{
  "num_hidden_layers": 10,
  "hidden_size": 256,
  "num_attention_heads": 2,
  "num_key_value_heads": 2,
  "head_dim": 128,
  "intermediate_size": 1024,
  "vocab_size": 1801,
  "hidden_act": "squared_relu",
  "norm": "rmsnorm",
  "norm_place": "pre",
  "norm_eps": 1e-05,
  "positions": "rope",
  "rope_theta": 98800.0,
  "rope_fraction": 1.0,
  "qk_norm": true,
  "attn_scale": 0.114,
  "bias": "all",
  "tie_word_embeddings": false,
  "parallel_block": false,
  "extras": ["local attention windows", "short convolutions", "capped logits"],
  "init": "normal",
  "init_std_qkv": 0.0312,
  "init_std_o": 0.0312,
  "init_std_up": 0.0312,
  "init_std_down": 0.0312,
  "init_mimetic": 0.7,
  "optimizer": "muon_variant",
  "learning_rate": 0.00644,
  "beta1": 0.9,
  "weight_decay": 0.025,
  "lr_head": 0.00819,
  "warmup_steps": 0,
  "schedule": "wsd",
  "decay_fraction": 0.446,
  "decay_shape": "cos",
  "final_lr_fraction": 0.0,
  "batch_tokens": [16384, 32768, 49152],
  "max_seq_len": 2048,
  "doc_mask": true,
  "train_tokens": 293300000,
  "max_steps": 10166,
  "dataset": "wikipedia_en"
}
Each number is 128 + 32 x the weight over its row's rms, rounded and kept within 0 to 255. Layers, rows and columns count from 0. Numbers have three digits each. The size before them is the row's rms in percent of the matrix's.

# o: layer 4 attention output (transposed), 256x256, rms 0.129, rows 31-77, columns 0-63
# v: layer 4 attention value, 256x256, rms 0.166, rows 32-77, columns 0-63
o31 097:127093130148119141171143112129113154143146113174138135130124203141147092142181126120088101185183161113144191104147079113105099117141095146150125115132133094138211186098127079146110126109139130
v32 097:110073117133152117079137147144076189173147173235115139091166139099140114131074150164115116147126163137146118159112118175080194118109090167150186127088093100131141088126145108152097123183163136
o32 093:095175138158178102162123127148143095088092129161096141126190115097101122080146117106123132141147107104107133092079132167169114167126137089126106109118107131194110130102109154137116073151085128
v33 093:167137130180060189102128100216105165137116086092153020122079118159142111158061102122079102126133195066123131106136086103096108080150102146118092173138086156056157153115131097102137143154148122
o33 095:092098137144156148131161098098161159095149082184114145153113114169143108121107127146093092093135161134111104061114120118154138117155088087085116131085101109169125134085112142123075171104109111
v34 107:176150107124171150122106144115137118175168086093128169166142151122109086116097128113135119135067108143143110171137112132166141109143054167087153180085174132095091101097105129066132141146105118
o34 101:109084120139162085171132151110172096131154136138096121099081154146128152113194130081117109064170154214119069152165025125101042121143105138143192180136121130101073108170097173147179167094128176
v35 094:128133170090193086145119070066113095068111176140087106111077173134102154096162088156127143090082136119130092084116095146141188203121121105080143121100155131134064116137080109152140167186086122
o35 095:094150156172162123161159141116073099164136143132188109116139154162086148143102131123129185096159141112080180134121104118083081126193145146116196121095166048182146181160126096100115075141133147
v36 090:157140110150074131124140102128134148168086168140218088136163165137111192095131131149142075102132081135127127119127115093097151110108130122132151115146118132182176135121134139115082144135149096
o36 093:103153173120127150113121150119130113163164092148094126107144120166104160141140088071104186073085136102112112136122122154090143097019171142136074147155147140125143155137075128088154149145103129
v37 094:116121158156119102057100132152063099129068080123151187133091155120102108100162133138125114093135077141176100135117110126173154079174118086161085116222101118143170120082120129103131126068085161
o37 091:130184095137148162105137118149146122131119135089122147155229212117154101112087188117086137123111143157112122104149109108054131092116126089127174055105162091129189122090151192090121139186123206
v38 097:106150141170139119103094115074183057109139172086082110170113173106118129139150137131151147141077100149188125069111034147180109105152124110101115103146104169101145130109180124186128088092119112
o38 103:148111089146136156158118130093122141150159113108096125206109128071159108061165121066154199153215083105172146192110092197163114080149215098093131119152115157118120131060176166157103137102042083
v39 096:096159200121102132124079172154083128091199132107136100151144134161048124151056130156131190121086092084173165132123142140140108141162137067141111139170152148116146035148141146132097093110086147
o39 096:133145093110147117166119163089169130139107108185138161100116118104148158151138154137089137144152124116077142120142095100150119113131151084080087081122089098098117102086077223158110121112156122
v40 094:144137073137071073119155104150110142110180148128175126163115156118149120098142117126161119051109092140093152077127153124169119129135175103094110117120161145096133093176117179095084191127154071
o40 096:167145164119100139122119136127188132138058136095157125170185092103067129149152151152118033115143113170143133153145090092110129132156099158124138130100136153177124125145115169113176185142139090
v41 107:106132087124113111105083166139136168112141115165069090155080071115118100175141148071151053118067069136173119158113173184128164153135085109154123157120147156174136111069190110071119199138154083
o41 104:097143209091113163124177168145124104115121111097119118071126066123142108112096148178145142072147141123106187156161156168117102152126121116128111126170172153158148119131177105114129078158131105
v42 097:114122141166124148188066109161167094088111117067135176128140077123152076129098116176077100119112125094075144127182120107118190138112102089088091127158091106098147124136123148117113167083162102
o42 103:107122143093157116121100135162119079144143152147116195145120111152131166167087167156189104128070147172165137093134155181069151115172181062146126115140164163110103108144115171040157130070099123
v43 101:117124067109195088135085118128121141133160107148111099093122129094170060134132173160171113131148168128163085133167128145147096127142123105084121143114080107129130184078111164144191094125108112
o43 099:163161118103133105074114131141120112155059136126119186159120144154124173101170136161099074214154077188110116092085115129124071074132093157120099109129125104159136158135122113149057061158116095
v44 088:098167115144096084132177165125136105106160108112078142159160120180126110132156127158174159174145117131115113155067078160128085199146124126112159138146124100135177141129161096140108160120113122
o44 098:115104117114131107109080155078121112128122088120146107154099174115156119068104109176135194106178151149153164149159168154168112138138098142095145135109083172125100143084175101153062189143120166
v45 101:134140151204174127145148138150197152166118119138164124067093140133068161097157160165115107139146180161116093188132151106136120073176196097122105116106118117112106149095156153129196066108064155
o45 099:160177096166172096153137137124193148111115178137131093141166100150151135139126044119125138100151140151051136149086139099092112120119148135086153165198062200143165172192177138119087102151102120
v46 095:088149137127146058122125118183061152074106148107166135101146077147136083156142093124122145140135164139187123147083118122158166100126174116144138110147140183140175158189179098134122061125079133
o46 103:093159157101168098077128105142068115183162155115167204169105153145114134110089114145107134160162167143132102142133130113115094133106147084145128131092071189142126134150169084139100160173133144
v47 093:112140119136161144094151119087128124116117135132145170104166152117104171147111185117132159109079136115143116127107098121079136155153186150126177105136134173147101160074145119131099169126138105
o47 095:169127116122153092115132153079121123177036112142149173144148151107077159135085112119118069112093157091130165152091144141160105103130073108128123096079154138135136125115112083129108108165145159
v48 091:129073121119181088138127086157139145170150244102085048174088103080145110118131156148105133124132128108105144125091160136114170091153105112123125111025133101136110083131134118121130154130114117
o48 099:132101111150110196136119107095100108132122138093114066097154103126139109144196102129155164124096152145099107114135094122099079192171130184079150078094161164101141137183137104139142092109128151
v49 095:167115170118091089126124132151142182126129138186135127174109150115171138164136149133090139116108128099180097110146155141103113166084117067130116095165110135162106186134182115159133109112103071
o49 100:079144144141095124077149177121130136134142157148181091125163107079114113135060131132134123135176109091113115140122149171113109154066156170101112127174126182114125169110074149143104193123078206
v50 097:132117128118148154101158101123086073119157165083093139144103080165176124165114099129126100106061157159123168155153098109109140160048147159097172143135151117143157114091109139080079182103155177
o50 096:123072065147129127111186192141069131125159162147098174170136169078098140149133125109104127147125151123166123148072077081096132096139141124094135106185112078154179144152126129080115188163101109
v51 124:154122126139177161139117077112147069114144198081145145135054091141085147089172093108131115177123154108153151152127133212163123137159157082145097116160135173113119126090096084157154098102171174
o51 105:161070131116110146188150096114127086105153191138144131143154125122147190106173107138162119139160100202135123078129175139118076170144130150126135132138119228111106117188146152115040113087112079
v52 091:139119175126167187112174165095115131175133130114118122156185078128077143110142124107116151128116138178092146108128133133183108128128115158140155106116115091144160165194107123156134137086089120
o52 093:154132123157185174129141048163103178121148101099135145162153053172050158136057129162147171156136149139156079093045119126125145113117130118137133174155074123114072077149122131120180115146074077
v53 098:129191161174131161172136129132115118100144142087162126068124141136136222089137099162100152228033152092126112170122077102195145144134144116122133138124133164099062136100109096150106093061221162
o53 099:147084112125155118147144118100172121133080122173082184110159111131105153085154172058089180120132171106092113132143125111208104119095113176128108079122101139147131109133106139186103150125061136
v54 096:165134062126204114145079098139118068130153086106150135108206158109150104203156158133096147133162097097133103091155108167103113156204142153141142156140197108097096111162138138174118188114124146
o54 099:098092124138056108148172157074089109155136120138189140133164121097140131149144166121190136135101130114123087103115108116210142100079190114104115091131120104077074104106125151101125145149152097
v55 105:152151183177093058095174208118083154138117112139147202111093141095108118132123138111063148072097094088171134095124135105145121139163130112141179125099162050100140141137061150150128138184130179
o55 100:119171140126169134122138098065170159143159149102141122057123135064035172113138112077102126131171162198123167155089100175122089127128156202068120114165128063105160183171164079100122157162107191
v56 104:140134141122190158152078155120123108106103082170080074202140140166122188162140160138163123136118135192126140131190111156139129099162144186139107127147093118131148107128117188132156119118086147
o56 103:140106094137136143046104068177102103135126171120077175123119086175117164125139122118133113148140145140107070159177121093075163165146203100087164080180129149131036089147151077122090073115134153
v57 096:177169164147110145130152094179156145125139143137098162147087106163143120109147162104080163132114113060079124132142135138129153150090092147113165096113115109114103147110070129086187114111142157
o57 095:091135185129105156125135158131151205141133150124124060092161132117146140159142161104151097073094145135145123134139137164098132119135209144097037122159114080086104131139185097150117151123165091
v58 104:087121116109101124122089097119120123120126165095096109160144125154091153162145167116119045115164161159135107163111127111089115103133142159170112090161134125079065165143128103115062102136139223
o58 100:135121134156103146111092162101181154070150160166204136087157114086120130118127115113104136121080168104112153129133158127113094109139093169108163184100111135069115036135126159117108177133162070
v59 097:166136152180104174150131172110101135130080074129107113076166090116107186170157170095156118090106160156089135165071173117134142165100043133102182125105149130115143125106138114127067101094169103
o59 101:149144136107108130143138093123197156123162097124163172112135124137086127084151132099090144124054146095088125116127162176155094116100103136160077135155168143122083186119148135151158157175063112
v60 093:165176091137108105162098110146166128186107148120166114138109135149151113130177138210163151135164141116084064128094108131139125075098149115133187077109103170064114099130113109197169109141167147
o60 098:148130147157125164155100110101100145132118122107144156121152177177187085142147114121138070090146132125126090126128107107107154121144159187128111145083114139143097135076175126144175156075129140
v61 115:139118138165067139109144133195154177101084134158093082124146131135211106146134124146076090119113113173144144162131124175097174116072143125174089108113092108150116125081039138029114153142147085
o61 100:097118161104153105129136155121142113114123103178157139082124133089106123100133151148090111132111139120144151123138131159123107173102111133097105118131071114125140134091092167093095156108152125
v62 098:105109105028123121085160133136125115130149066136068084134080101180094062133143140096186167105115202131155179175134192108119134159104113126051144104103127103114142111145105145186110097121064164
o62 093:131165111171043081113141091096086143158188131123129071135127129176180080104103139128117103048182101095166108147095155135137154173220119117095148132141190139104095068094159092126107111086158157
v63 086:175093216154146188171148130094102085146077098143144181136084122135211144153108130084103089142144103153122089121134152151121087144117107152124157169125047174065073147128110141087151159109167132
o63 092:140099137068124104111051121200140098098105133081150162147141145137095186142095108120111127176137096146079126122100118088171129152155131086092123134159165130171125157112195156094106144129102130
v64 093:134146062129105105099140112112081221131124170165132141129115117099125091110138092150143118126159115057108099132112095171142122084121150067113185083048158131164143118114115127166124112080229147
o64 097:144121204146106127166156197101166094158094116023148113097081128137156157144123093132134133089184125086156162109170076101150100143140110133141100138034091128098158075142131100165141149130172121
v65 093:112092141090162118084139143048116141159147107120122175149173130106085137106107086161125207126152038158187074085144105172135156155138091226183161099088139125153188100102157130051155122154162149
o65 097:174131137172188166149173160115117140181096102176144153105088132120183104097139156131119138133069118113057110150114136105110151177141133068185157123132122071135099217092087089094119094096133137
v66 093:105091158129138146187174127090089103066161114175137117106172175145138104082123126214111106156127133119134113161093162072146090087136139080122160122098136160116157140162146136129211108147117144
o66 096:169126152155112219072140181116123066113216119099112153089146139116139151047111134082134121155151158090110120112092130146142105107118130126087157169157157082103111150130115104166143146145120119
v67 094:137118110072126165137133125167086098077110121107171111123144109100114158108096185117215187188137117125126121173129187082109108059131181090083203097176125175115086096072122106115138114115144136
o67 094:129093171116148098074161135141137149187103162101156085215096154095140097086103163084116143148073142081069149130124139086093107117196094111115088099127080119139119109139092177077193093128061170
v68 115:120141119128117172100097132134162134113166124145121093101150099190132120140112110095144105053206136145156122146122131134007147049143155166180100143148121162165151079149111100175097121143135157
o68 103:114122111195180089175105134110114103102131112133117112133132111060205115185157134150186159039158107141112105124160128086146142171170125162130118110082133100134186101111120164175123131098171113
v69 101:102119180211068074110148146099100162111090091174146088131144112088129163127135148084153178143113111079183093101114102116138120117123120118156112198113065085105101090107115182142160080141120087
o69 098:084159198128095136041103169181145121122142121108175136164164116104155081212099076073084142113123163067110138114137118097125132063093108115142093124160149200121160139090130104142198101127150121
v70 088:080123142082138176119137071118158064133137128126078114122192115083198126175148118104123081161191176100066182095106163138174082146113109092064172141114105078126143151109127068112160081106149172
o70 099:146156165130029114112126072145157123079145133124140098156072097126169154144080141109187082098167150138131109141127134142070177115137094166110124153091129109129144128094113142109161132131120160
v71 100:155137164078071061167134142109133102086074108153179115131113146129163094178142090164146101141128101143126116117110050147099116136119120116188183101138094021088147125132163109076126105065115134
o71 100:109112091126124108151077141095090072140135055159155065138117135094171136130124177181110140114110056088163108123129100167088140145180081124130141124168095175208105133135122093151126148171160138
v72 102:176135183102137096133097133122157083107167135122198103143139145167216137189112172115083101148102125102094112104201098147162136085131077122128167185204087102110149143182150165176141089112146128
o72 102:095139126186093054118074109134039135092156137113129144137089125072112138110126122119143114148167095120134099156135129101098123154099166152154137111071148136160117176142125097115167149144091103
v73 110:067131168121126142152146096146121159129145169109067124116131097124179094133181154135144130182147161147097075118166126110121182073047168097121110125100139222128180135076100104073128133188175069
o73 105:134063123125206112109103176179112128187141087147153093195114119107120160069181134123113130108115085140056086126171136123122141215167118123120131088071160149095062123143147176111097142151101126
v74 086:124148149119150146189144191107128113151152101072144101112148122126156160115170098119106123141114106142133075101048142143153122135172132139168142170080123170189174058159072126106169090134053108
o74 100:140098123122170099195120138143114165127118160105139091083126145085158136154061080092126140103105168167119185182127118124118122070138140089109112092076098070115116141157115156200114076136173138
v75 092:072096088144123116182139112098112175120117103110105097119094151106101081120118113163157120146138076185145105146170149127103138146170126144056117109100172111122237194087144120125130131140052097
o75 097:148132140113106096110102071098146084168138132128165147132098138138150064148146168095222112146160094161091081159119169165130092148096113131088107152138068145118156128095107133114095090132150136
v76 100:089115113143077117135110114111110104126185147083178147172068175128095135150110153146143205079140159080118160109130148081117135130135117179107206185109168129100142139107142126193108186129102112
o76 098:105144079113135163063121063135105162144141081087087100132149133198109064150139156094114124138172094160130080125118062158186158150134136130141134100128131095146152096159061053153140105134121124
v77 097:099088171173107078160129130155164205100179095091133118129139134096152078132152145119125116111072118135112126104163174085099126127075188079192138144082225133110171144114119095090190144111095137
o77 097:152084123116121110137085136150163125170113122137133077094146167101155127176134182089103148167090148131088125101093139087079101112134184141161156104122076156111144158138134164043164153127174066